Each number is 500 + 40 x the weight over its row's rms, rounded and kept within 0 to 999. Layers, rows and columns count from 0. Numbers have three digits each. The size before them is the row's rms in percent of the matrix's.

# layer 3 MLP up, 1024x512, rms 0.134, rows 219-255, columns 128-255
096:480530438433491482479502519519503475491458495562459487516529493558504462508445486503516467506469499440547548495525489512512538476549511537463465512574431461490506429441489501516484473548540502463495462493475430520553561520510446563531494577495559553498501491521577477483502456468553523570536489537522583510507455533501502558468518593522475440474550431507497520455491513419470537465515
107:478434463576494536417519542533543514476492469472516505478515562511497457487454551448487501525431435444500463436516432465518518451558481503445475421446490505505404567444528512480474480439454505415481467447501497440498509608502488515562482486502528546541460562488543447478492557536466523514491515497521466479489481565458475504628471498516492485453429484473515571508493472524516524448491
110:549538490553533481511476515468465479476428560471498456473490527548551519416397552538466476437473481572469462499548582495523512549521426530510527519569442515512454481469496492501517515500528469508436496449533459429403480468528456434479498498443475523438498515509538471505576553445467511485541520562499460494545507493528572527518469518572466463562496473526478529507496560464531430511452
095:456479497521496519486476519527499458492471486459545511470472479433452518496512488568483513461491458442483483493519502465487476541479471462448543505480489532486445459504522480484480546484491453436516489493566434486530476461479561559510511530451626520530548526522531526540443468527550525467473471537557518534530443481475465521499498460462517453523522494476566456543539518437487521547483
095:495400413452547533538490524534505432465528515519651470455510508539455475467516540508469514481481464471415474468518573527499486504462395522506494508466464515544545508478537566469419445523508482470467504470499490580537493513541552464475480517509506499464536567457484530475554491432527417506479488472441438530520509502503510501439509503542534501528422525491511422453497575592476491516435
086:407522475487540531509554467534461537429476494547471472513506547517524493522465477475509485507540467477436627431440540550444591490515529399468508495503533492511513407388474476407502458458456470488525452563461530449578457562550520443504550497524518552483478550502441475563455483532467497485487484499488516477539531558495475537582557557434423476561517553547542507526494491493539553542504
105:527509473507424445473498466469490504529513473447450492581582498457475488424474555520513504542561461497513461580491507495485528510478572413459406497531486511565502397481504448567522518478521477455527469486504505479510542506482486539541467500526581526521505475490561566499546544536489512492483501509431538545652505510546535509540559480478469513486591486497582509507473464486499518459503
093:597486462507498455526489495491510522521490566527581546460566507504530521545468488502517514537401552475488501553492492507435489472569491438552482552549621498537463575552482503515469574544503576549473444488517484496501501503511511441518501467590454509513480516546568482523516527499522460513537435534577556509451489491510523461557458446515407472541526486513501519464474504515442476539517
111:538543557444437491492478482539499568486478491486460502554543536519476470519500513479534537430476516530521506540476469487571488562462526480497500504503491427549584421472476546480482504557463563454494509454457480498449523475580540470536515534561484513505530428551447466469509524527514504497537567424540515525530451587499408513513517502530453504440487558515436570533462560544464485504584
092:429512491526473482543501433487446470520507544545553474458500475548502545548510477517490544505434449544494495559541465521523437493565485480536533511576518485457416508482558518517540535522475437536533511560446532506473553485529512488474504483452450549493565478515583447456466464531521545448446422463451546469491455491508472495494428471513423490493531538461405503527502435444527482518467
101:496522522546596486518526517556501479463472466501518500499498562507545495486488495566557499520463470549516500462533480405548509481426579505503505511530495478600550459540500463501469536516551557468482485426526417504489509546503511566501503529464499555520547440473473494464479517454521483525467456495511481479476523540512508461517480506489510464492456542453559509599436485513472489463432
087:486510469408492473487496549448447503471494553456525492523495511524541539496498585486524431508492519535504497466488571537463504503468430484503471506486489468561526506488455466502490530477488413529526520430498518472563492522489489510525454610499562465542486577493462467525445463432440467516553472526494543514477528473519532549540462596455556540511529544449508500555472527503493463432483
112:500514528483451461528534482408499509488446463505493541581557463513498553474450426540465529511498445509401542562461484535470549537473428502549576433539532495522522565498486482517522445544489473524491509433499541497494496477502476436518560502492483427457495457421498515486470522518499504512570493533533440531581614546536457561444473462515542496455490390548509483559578532559401489561490
102:517503482489457482506528484443533536555445533512432492489485534531555486472516526470489495557480538520556473480511484439487421468509433493491575559528504591529435485514459464427492516472553451509528500500412498520527487546426505489512435466505441441558546446450496470491432465440482528461523502478413492505489484496530535500559522408437475521520535533432523541547500546500525504466463
105:431544454499497546551555455505480485465463458471566521417472461470465441474529412547466518506486501514527479438386448506491498586478572474472529505448478578457445495498466469464549549452458493469560472510401481514466514435496482510519452516474523542515480462506486471526485502477490443509434502485422613530552449510508568458464457465505520542490520501490479469464480539456517491498574
096:450468569404581466497512516439484553502506532549475586451485473519518533503447441457530501544547465479497542580472454505523503519489474477510519603502530531488533526523526503473498491521471602484457449485514522487531476538551489497510503421429509466558451532518519538607464490512522524569484487518471532496473482494484462467437431485512426476503510392517446549534455505556522459549457
104:440494542540489507454408519507511461516544527543504533529503486525480494493539497485512460513496432525522506501483405493512518501523522464521451430482609467497475518498575522402504581543541475502447542421461543552537595529547491500489568519502516511497464508460475507479531546517481501484520556441473520478560538517449487532486494510512558517446528462590514566503519465530580445586494
123:508562509495577594474545550613464570501468528486446566530498563480504483469478536496512517450453538503494502529491466507511407556532508420421573522508454527515499552455527484401569516472426452570533477451438497450492511511485485552498534483532567544539497526436509509558510489498551549557492552555509477486517520529458536465556507486427531475489458540495470423458565485499461500498477
099:434491563515576508492506445507455476451483471527549489477473473468509503529553498510539462517529511432518475538582484536434482363466482563461532517500535490518437485467504513545460470487511465457509506513519543532561406453501587460526509461573526479492452481517460515464513449532505463525530472577528580506506468468475503505511513514422573534498550569448455542517558448491493482487474
099:451463515456412588534502559516486508488458470487465519490480564447471548507566425445469506530530552402579570501445459571551491447528527513456420555520443510535568446404507514484514548505463466516486510479536512492455515552489553526502518519484477491492565476523488498507475427530549524535563525561487462470555480484426532453528508500546520499484514571505496463499481474550468484549549
095:507567435500500552523492533404492462478425519551500409553520386495501577478479460536548559487479502480546536503519519468481576478507489506469559490491525457416493579518479516533476463490411521464510475460533513506521470510500498502490542449464490533437557436435440462549479505509492483468506537515549540509495484481561474565471553492399501546550492474590566524535456444503469491510446
105:495429470513504508528570444552535512481522506497509453491531531499475524504399521493533492530493542539495478533529520568556548486526549511487510546555536441536544542516524461514482510539510450477572511477484491545492493433468516461445475482526479505475502448527557429513453526511460464508604589547547487515448434492472538537532467565515538459466549555402507433510463463488514509460478
105:462563491500501381477546503523470550520537468466540553531544517438504589474469464477512503530469503568508485590594541473501443573521580478506481579554524491457426529496475467520552515486463554472454475470441484565498520516577491545449501485553516452479465548420511523544531547524482474494524440464568568484553519525517524489391542459545523527514497505523481444551547492518501532523492
078:485549509460475576426481493513487518505488497508528524568513514546559475489551481504550450461476509500501532513530453553456436516500535446477440509559468446542542497498580518502492458506487456442516553492470485438509468465463484542475496453538434538581555482463564500468528503441492511505521445508528476527523468516524506515522525452570528517484435515494499510433499465519566545507507
086:559509511525520536502542434526441510521524490490496499446466449457522491452533479534377499453541470490520526506499462535355500530537526502521452498542460491518460480501502484498479433485500511488532464485515500534536493573509545515508517486547517517473456542541491508449482566514521441486542520463504468527506468433539468487476440515514471525410535545499444495496558519557472452568486
100:478474565534552515536539528497542523458550424469521454515486459519533497345519436534592443528500504463520548508533498459436510474448472494475568443521453531496438538460476519450558528537547547497511481523494449511491508538490449540497436480576473476503528481484507485491501480488522536551510498474473544474559626464465523435462534459484447492480462405475423547479454452529534504478506
096:500432549472453510456499522518487464508464451474411528517531507423506512520481512519488490507476470486485477508532416553482580403551451486466490495520498494446537530473483496512510535526526429420530488551513494464509506533513476497468515576488462489499500525458548451551568586530433441499561528543477459392530544497523543581571492500459430507411487500487584550514531464531472515475485
090:411510470530516465491489532483491494487464473490497488520466439514456452483506484474534441493557466454429552514441461552484504512486484483570494448500468560571441568434472436439509495460481447524496507540542495438484559450605491396481465547544499477532495548498563519492531525537496565519519544539516511475509575413517511518516505479440539445464462496513521483523491555556490509548481
102:509578471481455523537477418478547476561432488499510483531555523521468474557538509532521475526443574484525423477491444530393539480469468547436552505467531441439492468463471457496531489532474521621491428532494529454580549510558525471504503479529535483561462521481510496470529484493550463424505611527523490500494557491537475486461494459518527512549521492484479434513566435480462547476467
103:483428539525480593524544452486573438475531477414472503536548464508471501449468486467465524537539511501471448488447550569493563569481542499485473500484567496444455417500502569485494573498578485490506527494504494416480462475490579539582487519479421427488525501541500555488453524429536562512501488613532473482490495465570543486488414509539455463555438535517508511521499509541525486491514
101:445421421559506500570443511578506464499554508498531522469551436510458505541479545507555485493486475590446500525443499502467499455451499558493499549482536517503512466526528528468578475502490564525520541505519477536491515505483486505481545485450479459447508502520475493465457468529499572503491486447537531440414468517483582491501548531633511545521592477516525455605455466453508561521483
098:523527505489500456483527534512454451472517577465512482452540458476501417526542442532452488533438635474529533551521507498431503464457448552508445432549425468505567485517467448453557491562524490565439531518477492473484580471521480537481542472507461557491511518511487518576486478529464476502486508556545500541545527462527501459451479517529489571554490460510523475414466432600471461430501
083:493448553467506479463478555522524477506483511532451527539429543493522463448508480514551467521529490429551472457472478501478537511487482455543421489515470486479505491451507458513492482551589518534487459489468519484515455478464464524550487457543495516456406518502497455481476495475563511541500561533451560503496504486388516497487420565444516389522466484596528506528518482511480458579494
083:529508489476511479501452464528454464547462543557488549528545472562470523552459546523479498476511495442551441495556433449476490493475466488495504483479450594564481511586456484526543452510512525479481508557457479490476431545485490531466566508531498459482456515505508477473470505578421470428522493508521507503488485466537533500518430491555499472504465581417513562487458473479511477449592
122:517459487532414514494544543586473507524502552506530558553470526467514476486472520540483502445473524576510405515491500416495404499497500526615484448505462468458487480516521452516389512506489506491477471550470487509597501541460436480562432597525456500503554444482548482582511497562521545504394471430457500523580521483499520502522510523464500562478514512503541479487584483488501469462521
117:517483526508475477447516491536458489465492456543422506482529539494511477476516471493475448512532531492440564563415447441550454595537477490558471501508469519544447501530511503458472509468521524557519549480535477541503472467549504463542467527479498523436585487450512451476460532523449539492491460547491508518438462501470507494472542533485511542523488527535522475493561561540532530554524
090:474462526489480572550519455506526522525529463404479498480538537465506568498523469429551523491477475479484494450489525514574469536487520462485506471460472517546531571444492493542495443448520416514537521499530611525503514444437462590497521459478517484542492551517438433427471500441567582446535581442568454588447466555537544541555534592547487589458453526524483515537456567494465565447500
# layer 3 MLP down (transposed), 1024x512, rms 0.124, rows 219-254, columns 128-255
098:525480533540472530572462513482502541508540504438521473519484426524511559482484492490485453544505571601472511561505537472510516513451529459442488516539488509520541589535454515461515494552465498483509421511467508456519494505513493513498505501487517492478469501514548476549547483515528471517510503503446460535527510543493464452519426501584534528454547429504462500530462525524502551522516
102:509457498542563541479588452518433494516546444507515481518525519514535498480471503477473456522467522464463430474508613531509437492554496465555529469497492483486497483423493503484490565543515441503550525488444556491444551480492491506591484459575505489583553520523509492490541445477630474517526497504524524516482485415570582509503467534521536478491467554508448536427508507505563406444519
101:474554462528427591546504519507517537459552481490414450490456537429457479444617491480490506561550450473571475509549478553527503473468509476550486503472530509503527550568507520523526469513493508512623479555522500458485505454516541499470505411588588504530531450478567517430433516480556477515498499447536492550452423490547437458527543461508539472475448514531583544446478504517527578495445
110:504470472439544436503447470541557520483498515504502475450446510544544506488456482492511475510518490514457515567608511469496473464480545494484538492492521427501526450566433487454534525480552431403567404507494551527474508492539479557535487556455589422513498530515587473494545429482598524451520499558488584503534412553465492535515495491484495508456507524466493450588553528478469477424493
101:441449543506457538455542451515476549456471508481556527473423549528440464541566530464468573506498515503509503525448542518480474530489502483482507470516421565447484537515472496496461496474486515499504460495502518556478527418518526452492481525529471539458529458530574533477466508539527557481517546563482390515518574486469550477441463537540542463494464525534437498421499497555448543411473
088:454484462496441562465538457535587495478505483492571447454482425483511537583469504530567542546508531451502524441533473492501456469479436503484583535440498513527575502529520426444492488600508471514564512525503523431490494512533478487512501502540543505554432536503466481515565550493476528494523516519474505508504444476474436482467465527461466526431485496556459482544490479511574455418437
107:546475489537528461498505459449490494518542487550477514485527465483472462541546545463509498488450481471529510526529496441521640530473471461507455461553512491553527496533499465554542495553498494505536541444497530464544496536524456521534492509534456485470526511500501544466528521564467594505538557508536497469470560518553521448509444443524506472448494450465562495522385475466519437488526
101:484480463458582529501483507500464518486447473492514550538458477513527510517528480462459490498531440446517540533523375477474461487511535495550526500486510507490487532566464522508557466525444552487536488506571432499534557476454490452502417479494497558444492488520475502549482512505481527573573466450534485516412509437519441522566515481524446501531433458577439522466471488449473569499495
103:523472568478508473493428497480476489510501502548465475497565523474547507522504509553460473459440561486518558498506462510523506565518560510545487503467523506456526513479478523475562486495414507534457521521605496438504503492537524491564546462577516494453517492505516523498520475527534480498519514472496512467581543502548447491428535458470468465507485550460421504520543492516462464479539
096:484465500496486560525534531509472465502507537521523535498436539514496518471452475457515532551491423511500435471468431474525448541566547526500439473537509459451529504506539535518543523504482492567512500492404531414506566530518555431465449529500471496443552460540533526492552536499529510498508558457500482490562512485523475437451504505530523471439575477522508488516445489507482520460464
099:470510521466505486449482528502525537515479493434530429549571576432490513566491447490504522454478501519539526536465517442501535482513472435463509503473599502437470533521473459472499466518512516483484533464508424461473494579476540429534551464499498418476455472514465540473581446476455506468478488490493479519572515406464477455533462492460461563489467532483608492481477501486572534563486
097:507508490500438455494493537567466543490512607482538449473480545468527530573534466533529546504441428517552505452488480479489542474529501526518454462550586509548498496507558453479567590412486471532543481447540514524546491451514522499446453479497541433507507465509441511534524425483542571485489453498479516499430513535443455503557491527524484526484544492521474460490465538533513491471457
102:534474466593493570501439541530521526541473475487503460510470566548522447475464551500572509499578484423527440500403500472507466437509539518457516480484453509537522487491528466503475566509516555448492451478388438509558448496467464530551473507466599506578495437482541493497531534531471480470531464502521472476519541487478503490522502397468427469558505435564486475504569563519459544484499
103:519570480526477530519491509476546512473430467548481518486506553464482456489537499412447476493462490513434509427477459499540461492543488520425496536424517483463476489522459503447536606559574513516523478496422469525489544487518450468495575542511557455499533515512531425459448442485484458500468486504554548458514561501464587533484562462411526503552520595517597554515529514457487495546569
106:518534470535478514570508443464550464531447547482515537464506442502511513539560507521454560535509508506504551545493494592528481438440473432536509504502493536485473504460481498486489552473549466529479520430456547428475518457538458438501420546482505484517501480585505478523506523489488474485427556487549465485547431503464510497550502478541568479480459462488507539482431530552527544471513
098:519535542469521485501457528424513542527496457504564562415485508519478554477426465433540570524495527447522467477465486432475533495495533521505469486536498460435491542553547564492475511567507510465534467530510399443374408474507530481492521481444543454443438594488465550476595573542493463536474553457492495530509458520541584452462426468573472557559506427553517536480482430528530463457579
110:451479527514483457510457502502531548512514476555524477481405477529416513432587520524513526604451517525507545495492479506544548547473395445468465504454497486511502451543467520534479472571550505517434491489470498526516544427477493492509502493559470498520503503451508464516543573484452512452491475460499520504463521513441510471482509485525534494476581491481495505498522537481558520507423
108:461548501472465345500479411452520503478489393491454505393420535390445507575450446534560458506513509506479496505467607583508470461455474552616447505528504517439514494489496509549489455502502526513511557511511509438524509510513437451484496505506438501464507510497538525510522519462522504541563483449513491566488522479515456492495471562577483541512533512523598453452458463525501476541525
099:438479535487434458559514485512449559498450499480513521478474522492497452452468504480561489461492548546511443519467542439586508537471572507533458541465445516502540515423545504486491566462470498520564474541511456468544560438451468516461538554498534498503498520505503552543541517565464520537491476444544533543523428524482494489481499476471476461494503530546557538488468489522518473514486
102:499523450468578520513492514542474512496499479526429470437502551505480511493493446475474481465502582441521573528467434500572562545432592490510445517557521494525419512481456491518468562564456507556443486483493551468469464556510542487503527522518462436518491466476446505525500480529545466566503458450527471451472467507469495485514471586460491502543524564523507483475510475432491520567510
099:511539493497523520511438476491453524486443523538456510531529453589482463485502451442489497512546403379444501533418427424567512540559511553491479405487458472540486526511507498474500484548442547526563488442496532511480524470523553538566511521441526505481402488582452450538451528534485468536501464528532494463457477515486461538447537503512508508479531443452506496542532495530490501477397
102:503431473456506536518588429537490480540550477546444497539481487417431497462545456510495473529519508540496519523498507514477513426543520526563483426563469542510445552524507484479547446507429466523476473540468559487515552404412482484546480495451508491596540464532556468589499518499511510544539498509498533472455511444582454483442440595516526457541461464460516441487536551530451514489486
105:474535455502475495536571452487448516469459511439467502496481464424478501463507470488491523478527475475480469501509462520544505556560529448476455494521504432517437493511451466590452499539483486551472540505480461495493446542502551498507539576446483466532558466512454519548560501413484517506544481481507515408526477490516473470497514593548508552543468471495481489455495437433536497520501
093:508528438432581365535516470523538496512509547535560544514492522448514513480449522535457516515540547486500496535458474470469489487470462529442454508489477574435480559501470469532528453475536490529425545513483497458506463533425455505526504526462552479535572487453548539533482550522520431472550506509505441516471520532557516581475506456495515550491555500501533504495502535546480494552530
099:524528501407469581473569432475479468543440549470515515458461445477494544477551558468510510497469511497530500425504508551467513476522573568523532520493553530491517508538500543464574470551487497525492553539482483508515474612515571474473523500447504461468500590517470503509564417468438477469478444519445508517529488466486517454515488529520441525512488505515436523468538566498478433527543
100:445480493518568447520499543546418490496539480423443533514529521522523524462513444534494531447586477498429482457498445537458546538451452593463516471578419566541459460467483483527502526531496500478455537527548528447584467481499575492424580453487519528504484506513561603507516499545491577561556530482572561514569470479556534552525533517606484509481492423512496528511579459557601400524497
096:521411517496536501550512461509481510502518483474505478490468464521483523465401537472504456573552553434508485526473462499438513527440493522457488524506511441577467551501470528556464498526437464475464492476541558408465418511473535447530490505482527457524486472483499592514565500526503480505491554525528522487531475493501511526568528549457497536513531513481485497429540494490479446555488
099:468435530556466493536522488462425493530527600504438540467515515434541497499505568481528518505511599518438496471492392560509491531457482558550533411489500476470528493418497524486516499595465509503518478599523541470496457462569495525542518517474529435515518518533527487524505522493476500558510505530516414435507473519519516505553477550520530458515447505490505553529526482473505474525603
097:473478526472473424480438429414504555507441487492530489416500511515530445543466425543506520468477473460490500488441524536508493462476478457453513473469518497508521466510453554530509465439512492556502489493560518504498521497496539438502514483430469589526511532472532528501498497530522521506402508527527537490497504524614516547489507452588613460486436451454488521547472445537501532443434
097:512583436555471502452519513460488501472504511465497542508573494606465564558458537485451491389519470472485549480487489547521482507455560518458445471521561567511479490533481486472532516535473503541567533493502506434497507488479495481518451476542506510575460555543450550507537477530456449513535487518555501501499494593472536541524447521458528468517521491489541573487537540463513463568521
104:532531514477581443543473472521488448528522540464472528454444527549453503485482503575506499479530531514465616549417551521472543481546426455490490598568461513539477518417547488497514470426508479384519475468487482515444513475504469474468491491523521424502476454514511466505535519507491492503503506555470532471459547534494536511518497511501489544505485490464583514530529450457556606474493
105:508588495498493483420521441544503513510549548427442496464456497552513474493496471467578479528452504518577530471578475529518590494506430507474457523519447497500503494529543498541546548590544518581505498507401528488591499522608464560495518458533466428517434485555486455518510463492453526478504510544543429506487539479458406496469495572556471485492455461487476449567430521496508551527500
092:549505514528457482480564523561565514528442491496500559462516489548466450499457452541506509521436507484466496419548501492554444464483468510503518499493429445481447566459470505484547541482524591446404502537456529478444495478532491490560485584427497440482510427488484502485540583544490491477493449514486498445430433532558435444506511525547506466490492506542536583515505498504573506454514
092:514490475535548491421517542469509458549451485588557549500552496498489508505454517555462483474479460502523464528477467454503522484468506452443469523468434443517461505560592509486503563534475519422496576510450448438529491527511506464529532522515507518473487489485478527474551492513492447465519490530531516508557415521454518483445371553502496496467509500505494554487456520472488449547541
091:466447516518501517442459509459477477495468584545585523461467498469482472512472442465549529473502537477447455477454476518556516497453414503486525514522549506505488523547492484513505516470504424521516515455456469550494483455447461488454466487535480529529513511462508511435488556441536493542452496535473497514549550520547496521534513465488487438472521499499468477524462491491508509518510
102:432602534488452524468433525526479480431523456531597507485518409465532508465432505512602558467502547526479517560481557496564486497509524435534543524495479541491488577461522557461484548494501473540546482486526493480489483513479474498495511425488525526470522534600508532451507467542471576514488434494525458511469489436476510480513477475509499488523480487457439530468458511507521510496508
# layer 3 MLP gate, 1024x512, rms 0.132, rows 220-255, columns 128-255
105:434535499515495462531415471516521464508475553432514551492524569536527469505529441487474483467540480551557562575504520515566509540443567457496523492458518510474465513532515496473520490562481454503443483465545450540544468535507573472484397554511529435498542524523511426467471529514455552512496494523438476491493533517469460620558508480491426612534530444508431490579493525467459494552491
103:536550498532516492506437493527556515519577505511530581378470567590488504489570446564433459542488512524504472506468496510437537485574568519477519525443520478482523490403472477500520476536531451438569504544530458477531471471472469530497558484481541523523571523506510481510493531558533546506474456419489524491491440447578475500548489483485570534536521507481524495475505493499493529539474
104:529515514476525519535448543554495500440497517467540491473495476549458503491527475534521420471531489444514511581537460488515541482556516520489485520413467503465574503577523493471460521507483513474504467442564516465541489483553515481495520404535537431505474481492455509555446477564475432490567486482484448489510468501498540523492510560500505550490544500507513472496501489505591589577502
096:505504420505497521511447549436507497513450437534468515455535537506486483478537509529524576507494543453543479484499517578515558526498434542507530428482529528508583480510464510510522497499452514509442539530479494529561541490456539537505480504545554465352493531478483524517461503540526447522520499541532504466497467476465509458473435464534553510509546458552573475480462521498490420611488
096:489491499461506474469549473474448495513464524464484445501460518493456552489493502457449527483480524539484549454563538516495424523534479478506527498491619486484472429498463425454464447522451529504491554496525422468586513489492498492568558484502555498499531575488441594512469555576465480522480534523526515463534556442490535511516489505500443529483575534431602533488506462480488504556473
094:572495528541535547511557554511539536469517518492565445461499488479480515573546494473506471435468517488441517448454500451482417540504481566516530593479448521448502554541558576504533475471467529560492494534493463471470541538517499498529555510472455491499465491447404451525457451467453453452503516473511498481418471507426454487496427549486527501583485524473454546516561542542505534539498
092:513487470490604485494518525505487559557485498564502521457473451524499579537465509388556528459478517461493565529426447500463442474451503472475522439507525525506521533565477438570525455540445546504553483504534491501508513435489473523548488499534500509520483614576534518556526523527551493553519463480527564495503538493546545459474558472521447523468455458456488507463489468493468536460474
114:464531516444455538536477491484458464575452462569468504552552505557486552486537474512519437511461531550541532563490505455536531572438452509548527527537478480496488544462526482471474504489484561504484458477571473536501484466589537502540426532437520463506522514503470475486467438424507417470514438480633474521435502527569474527474536542547546502515525529473488429490410490518477524509494
093:489527484532509502517496485497508510454389543476528511457456472520502556585539515534569487480481528538521514487557549523499554566564493501538479484450516486497515502508523496456515520535485573512431524494449499488546564533468478467502489491429462448471546517535541586435537518451543424459491542490527536534557543496581526543489509414510533493499470504500469546495444514475483501481501
096:536514450569558567550477531551566454455474492528480488466573502505531452442454486520424480436499521530474506550537454650473507476492495504458420492417470479563507475511468511538558522510498503492407524517470531466526465558589505468477492527477463575510503539490565537521474505467445515522509530557523500514519474483489480458521452412482538440458544451512490541461526481530513536530443
100:492485474490545481480523483477412436580497527523519491521434481410531490563504507553533464494456512520495426463465563551477501551470491428510537534508469484489586547555510531476537583552487450528461430487501547451533519455518454529568474542546494554487548515517504464542470505502490487402483533470524562491499404475525463506495558473546541477551433549565511557511497441468470411547544
112:516526441503505557469430577550464461523530506471569618627530506400549496543424502498474509488499476594529492542453494446519517497465554515531495449512501533502490465501561475533441550493460532462486429462497448513516478437485471540472472497524491520498545506493535439539473499497531529522508521484575461485517496410555454549533524506539493562578517428456489519517583448470509460494496
097:476532458527534414496492428541574479429493514504466403485533514531414516550522500511477478490470486514513483527482575520480453513544584477470514545468516546519459512513513514536507489475524552516398546535510451493554488484488477539505453396512497479419473517536544536535604527498485508508467482473527525580527466548473512432503469481525497523578462467511509436449500447469498485518551
104:525477516498495493484478560552574522593504534561533483589526523556512523515554514433518474477452473532461492527492514465433506479464493555475465503551530494558541460490484491490450418557528520481522475471568464475494448501474508574514535512556512543459536543488535525493489513571440551453622503578408473490463552512502502470529522465558431495489503432477633518485479482492473519510423
106:476450502555490478519491519507435463537514502487566470496544497471498566561481540570503493474477471611497509581527517546524495585556480496522465512524477576477518558436487454529548457481491567559533477473477573507467467484539456570527526459484438571467576522516517466455495576487481528385543536531435457466433491531574483498567512505515505460418471483514476474494508457507491550507539
094:480528520433477521517564477428512557517525485478495496490468540491505545497467495501497516429479501569477496511484541543372480491576513500490445490501435539507532479563451536491451420499514534599539433507495503521503468496525531555471451437434473532548496465577525529559477410552497504501515532527523497511477535524477519512485498451492468491452529599419463423462499492482444609444494
178:404569517435550566510483602598463535518456527593486449593568548525523539478506560509525528484506506496466552530509476416487497540439478553436475496441397541481493549550567456536577485454518490483480487468496532501432505450495434485512476509526566478448504501449528434516525532529493529564464541517553524516503457508503428497465503516514563498489514458470483501490554504453499479506570
100:509466454436510462462505479582515538440465437516491526448472498508528447459455474508453482491457458497498541440491471493569488472522536467524568476484530495488530380477459473411478434457505483476504544470502465533461504457468488434500535484515392467511523527512518545515478527573478473463481457543539513507505495490445462522544465545470454532471509473517548507466475483497543472544474
099:444526498531470445424530516526495512548457491511498512447513531459472543448517509516504472439549551505494534567465498535497455524516493480516527542463506591515541485485543488541481512516483469470430460470526490479467524493505538467470470532442495530546487527543440561515545423449439505479476502499529478497491507539460546458501478483573449496548474437497509442518511475529474516520612
093:535503506501541500487584451494432462452478506541525504527582506465544537504481494500453582520517540504481484526503468424540561498466407543491542415507448523517543556500529533538454503461461494526442432454503531468518515474551516481556482499495497504392507493423474538540517526511428441447524486575511464611465468497525520555469482477524505494473470462517556459485473547538505500568527
102:418543539520501440522527490479453469557465455489493476456498561501551520439535533570546455497475485548567432550435526519557497577496452515502557441537484552508453560465448472471520493516528482513476450492485527474535472437520528435432549566497585538412558554510511441507437476535445523459479534499501512470484572512533512552556504523529508464444514489493535451528526456520495516539504
107:512547536483507408482542485482512476486510473580533554551487470494498526516499510579486480520519480531502475503518548490503527562463463511561487495557509492499464573468516585515479523541483569478527439456498461470501532478509576469547504506502460509439458565476457468506464441573514467567478568509575605497524516533469540482496421450521518432495543461479432484409545469473461591520522
079:479460564489439510472462492539417443419509438510539497482564480554456503557514475502522466576466494561499550494541447498494491518540506476552535499473521530466491391488483484511482512535482466474440547523487465549580508490470503505422466489509553510452499549477470487510510502553523490527484498439501477514541486504491585438557514513492532404587514498483504527535431560490553530418476
088:491481472541516487419554527519452472447467488491527524546560527484520495503512513533533439505483556544491567434537485503614525493513505509580440466464467439455533480533501504484408526447511490491438482550476469536516510408519507519578507521495532504456483515489434516504462531579453497486493493481561501420458555440582546504470524565505463479435536486540492461474511551491443621501550
100:504552495464542494421448433529495456473513495565509515491515528463495497567457589477447483463555499568496488498503478509516541490539474568472410495569471399432555465500479505502451489493545464556474497464546494461497545452520539524510534469451461442514523540485504471511403507541471502455526550532585446477466466476528499572569471540479604445563451517522565491509463510421426530661485
091:482521450517513581536476436491500454476518501573531492466539447569535468494533497487520497528479485508498490531544516529476521498467496513456508473510514456566499499520489451496388535489464528532520459505530501505519463495473502445492502432479505500529545489545470532572453439570495441510433498462524483535531479464489491487505526600542583546571495489520493474543487474507497507515568
085:523475526512526491488552584506510511541495507543525542483578509479494533487447532544505495403493511479529406510565437461492462513555510532513519542464510465467465497535493491549480433522493492459478558523521501488522528488471527548535515568548458494489481429462499473486477561518504480530413452538463505529457512569519458490486416525522488476485555504484508529513507519498518422478380
100:509532471498526482470552389450466435532461439468532429502560554475460463438535504497428508492429540437539481499470479499465467575503496465414522547510539493473558479549508532528481504511478517590489453466494465478533565514423512507500498411551539504541489484549538443527555437507494449444428592486535451515512551533473474515499565518514445506476508514487470450547518470427508495485495
102:586490515531464502490457493549602488498517441533449484547547506493492499476421463480475430541517445546533509513499523442478546541464572539437500504506437517483512519439471536484500555517436517574406448491503522466511549521536471502528457430439473451482580563540594468488491474468459541501427538484497524522435554468463459485545522469524521482526565498529539534497519475502556495537494
103:510559497451477541533495574595485431503494501519450520424552541503447541541570476497481490472512489552454533459473535478471483530563482473531524513509527491506491506523440455485497494494509604497477521573502530502495498454501466535478515486494426513554569502496477480453484457554518459492483483516557521515488495485582535469433487510518474547461519469495500493526437457494508475502480
098:570548478522503538476452546404469485565506571441476447536541492425530443496510575500495410449416556515489471528561510529502490491508419513489503532483486469486481487559507459513495525577578430529470492507485504516561569482508534496456552510547442449481518539505509535498514443524510437472453544489459457461557522437470461501449430429503468528524498507514572494507454505480528484491564
082:500468464462508486464559492526477428436502521535506512456467564452542523527527581525559486438487507536427533512445525497509530507522492515579510499458475551516497449532565527480523492532474533585544531517503584492521475494526551506483489499546485521438557512548465486474503444522500457494451453528545542527453600398471477444469486503513482490586482516427509508500584465473533502549526
088:527514514560517490506480484409449535493469469471498414380498510479528528462494472536447507538517494525555571501392567493506519565522586596481466503558529436484575500446586525509465596408557469493481554484499539500490540455530548460572488478474548527524593487531491496581467507479505407498491520492422507577470498446506525514486490539461528511535498521489468466558587458500543455541427
117:461448486520538491489449479505502526565594475558463579434483483407517502539458488466504503417556520467432452537449574593534507432487515457424503557486488474527507484514477526512476514465496428477502496510445506501562566406482452531468542523534531476520533509506517589461426531595508536512508554549550548525523522523512443506539514457511568534455445474507502586555500493497618506461485
110:531498458547502567500518480499563451467472522441493541506480529491576529525490560467477445517530537476478490492483523530407536509516551564428531479547505515504634471489501555576455458483542522415497523549467500471476502484474517568494522528563538450590478474528498472535491480468499386482561579505508516488479560479484515567463536521583462443439495473562481506518538496546496448520501
095:488542529498474503460534498522513515559463484559428470514495512537486448531469615527451508485554597534476477527410460510445515520498467491525498495579476471512527453492564485456527511517420500515557442443459376454490494559516552480520542525451553520437490449479528529511509448521482434508516521539511564453515573414439516475526470394525465469565519521456509447498560412558432463526441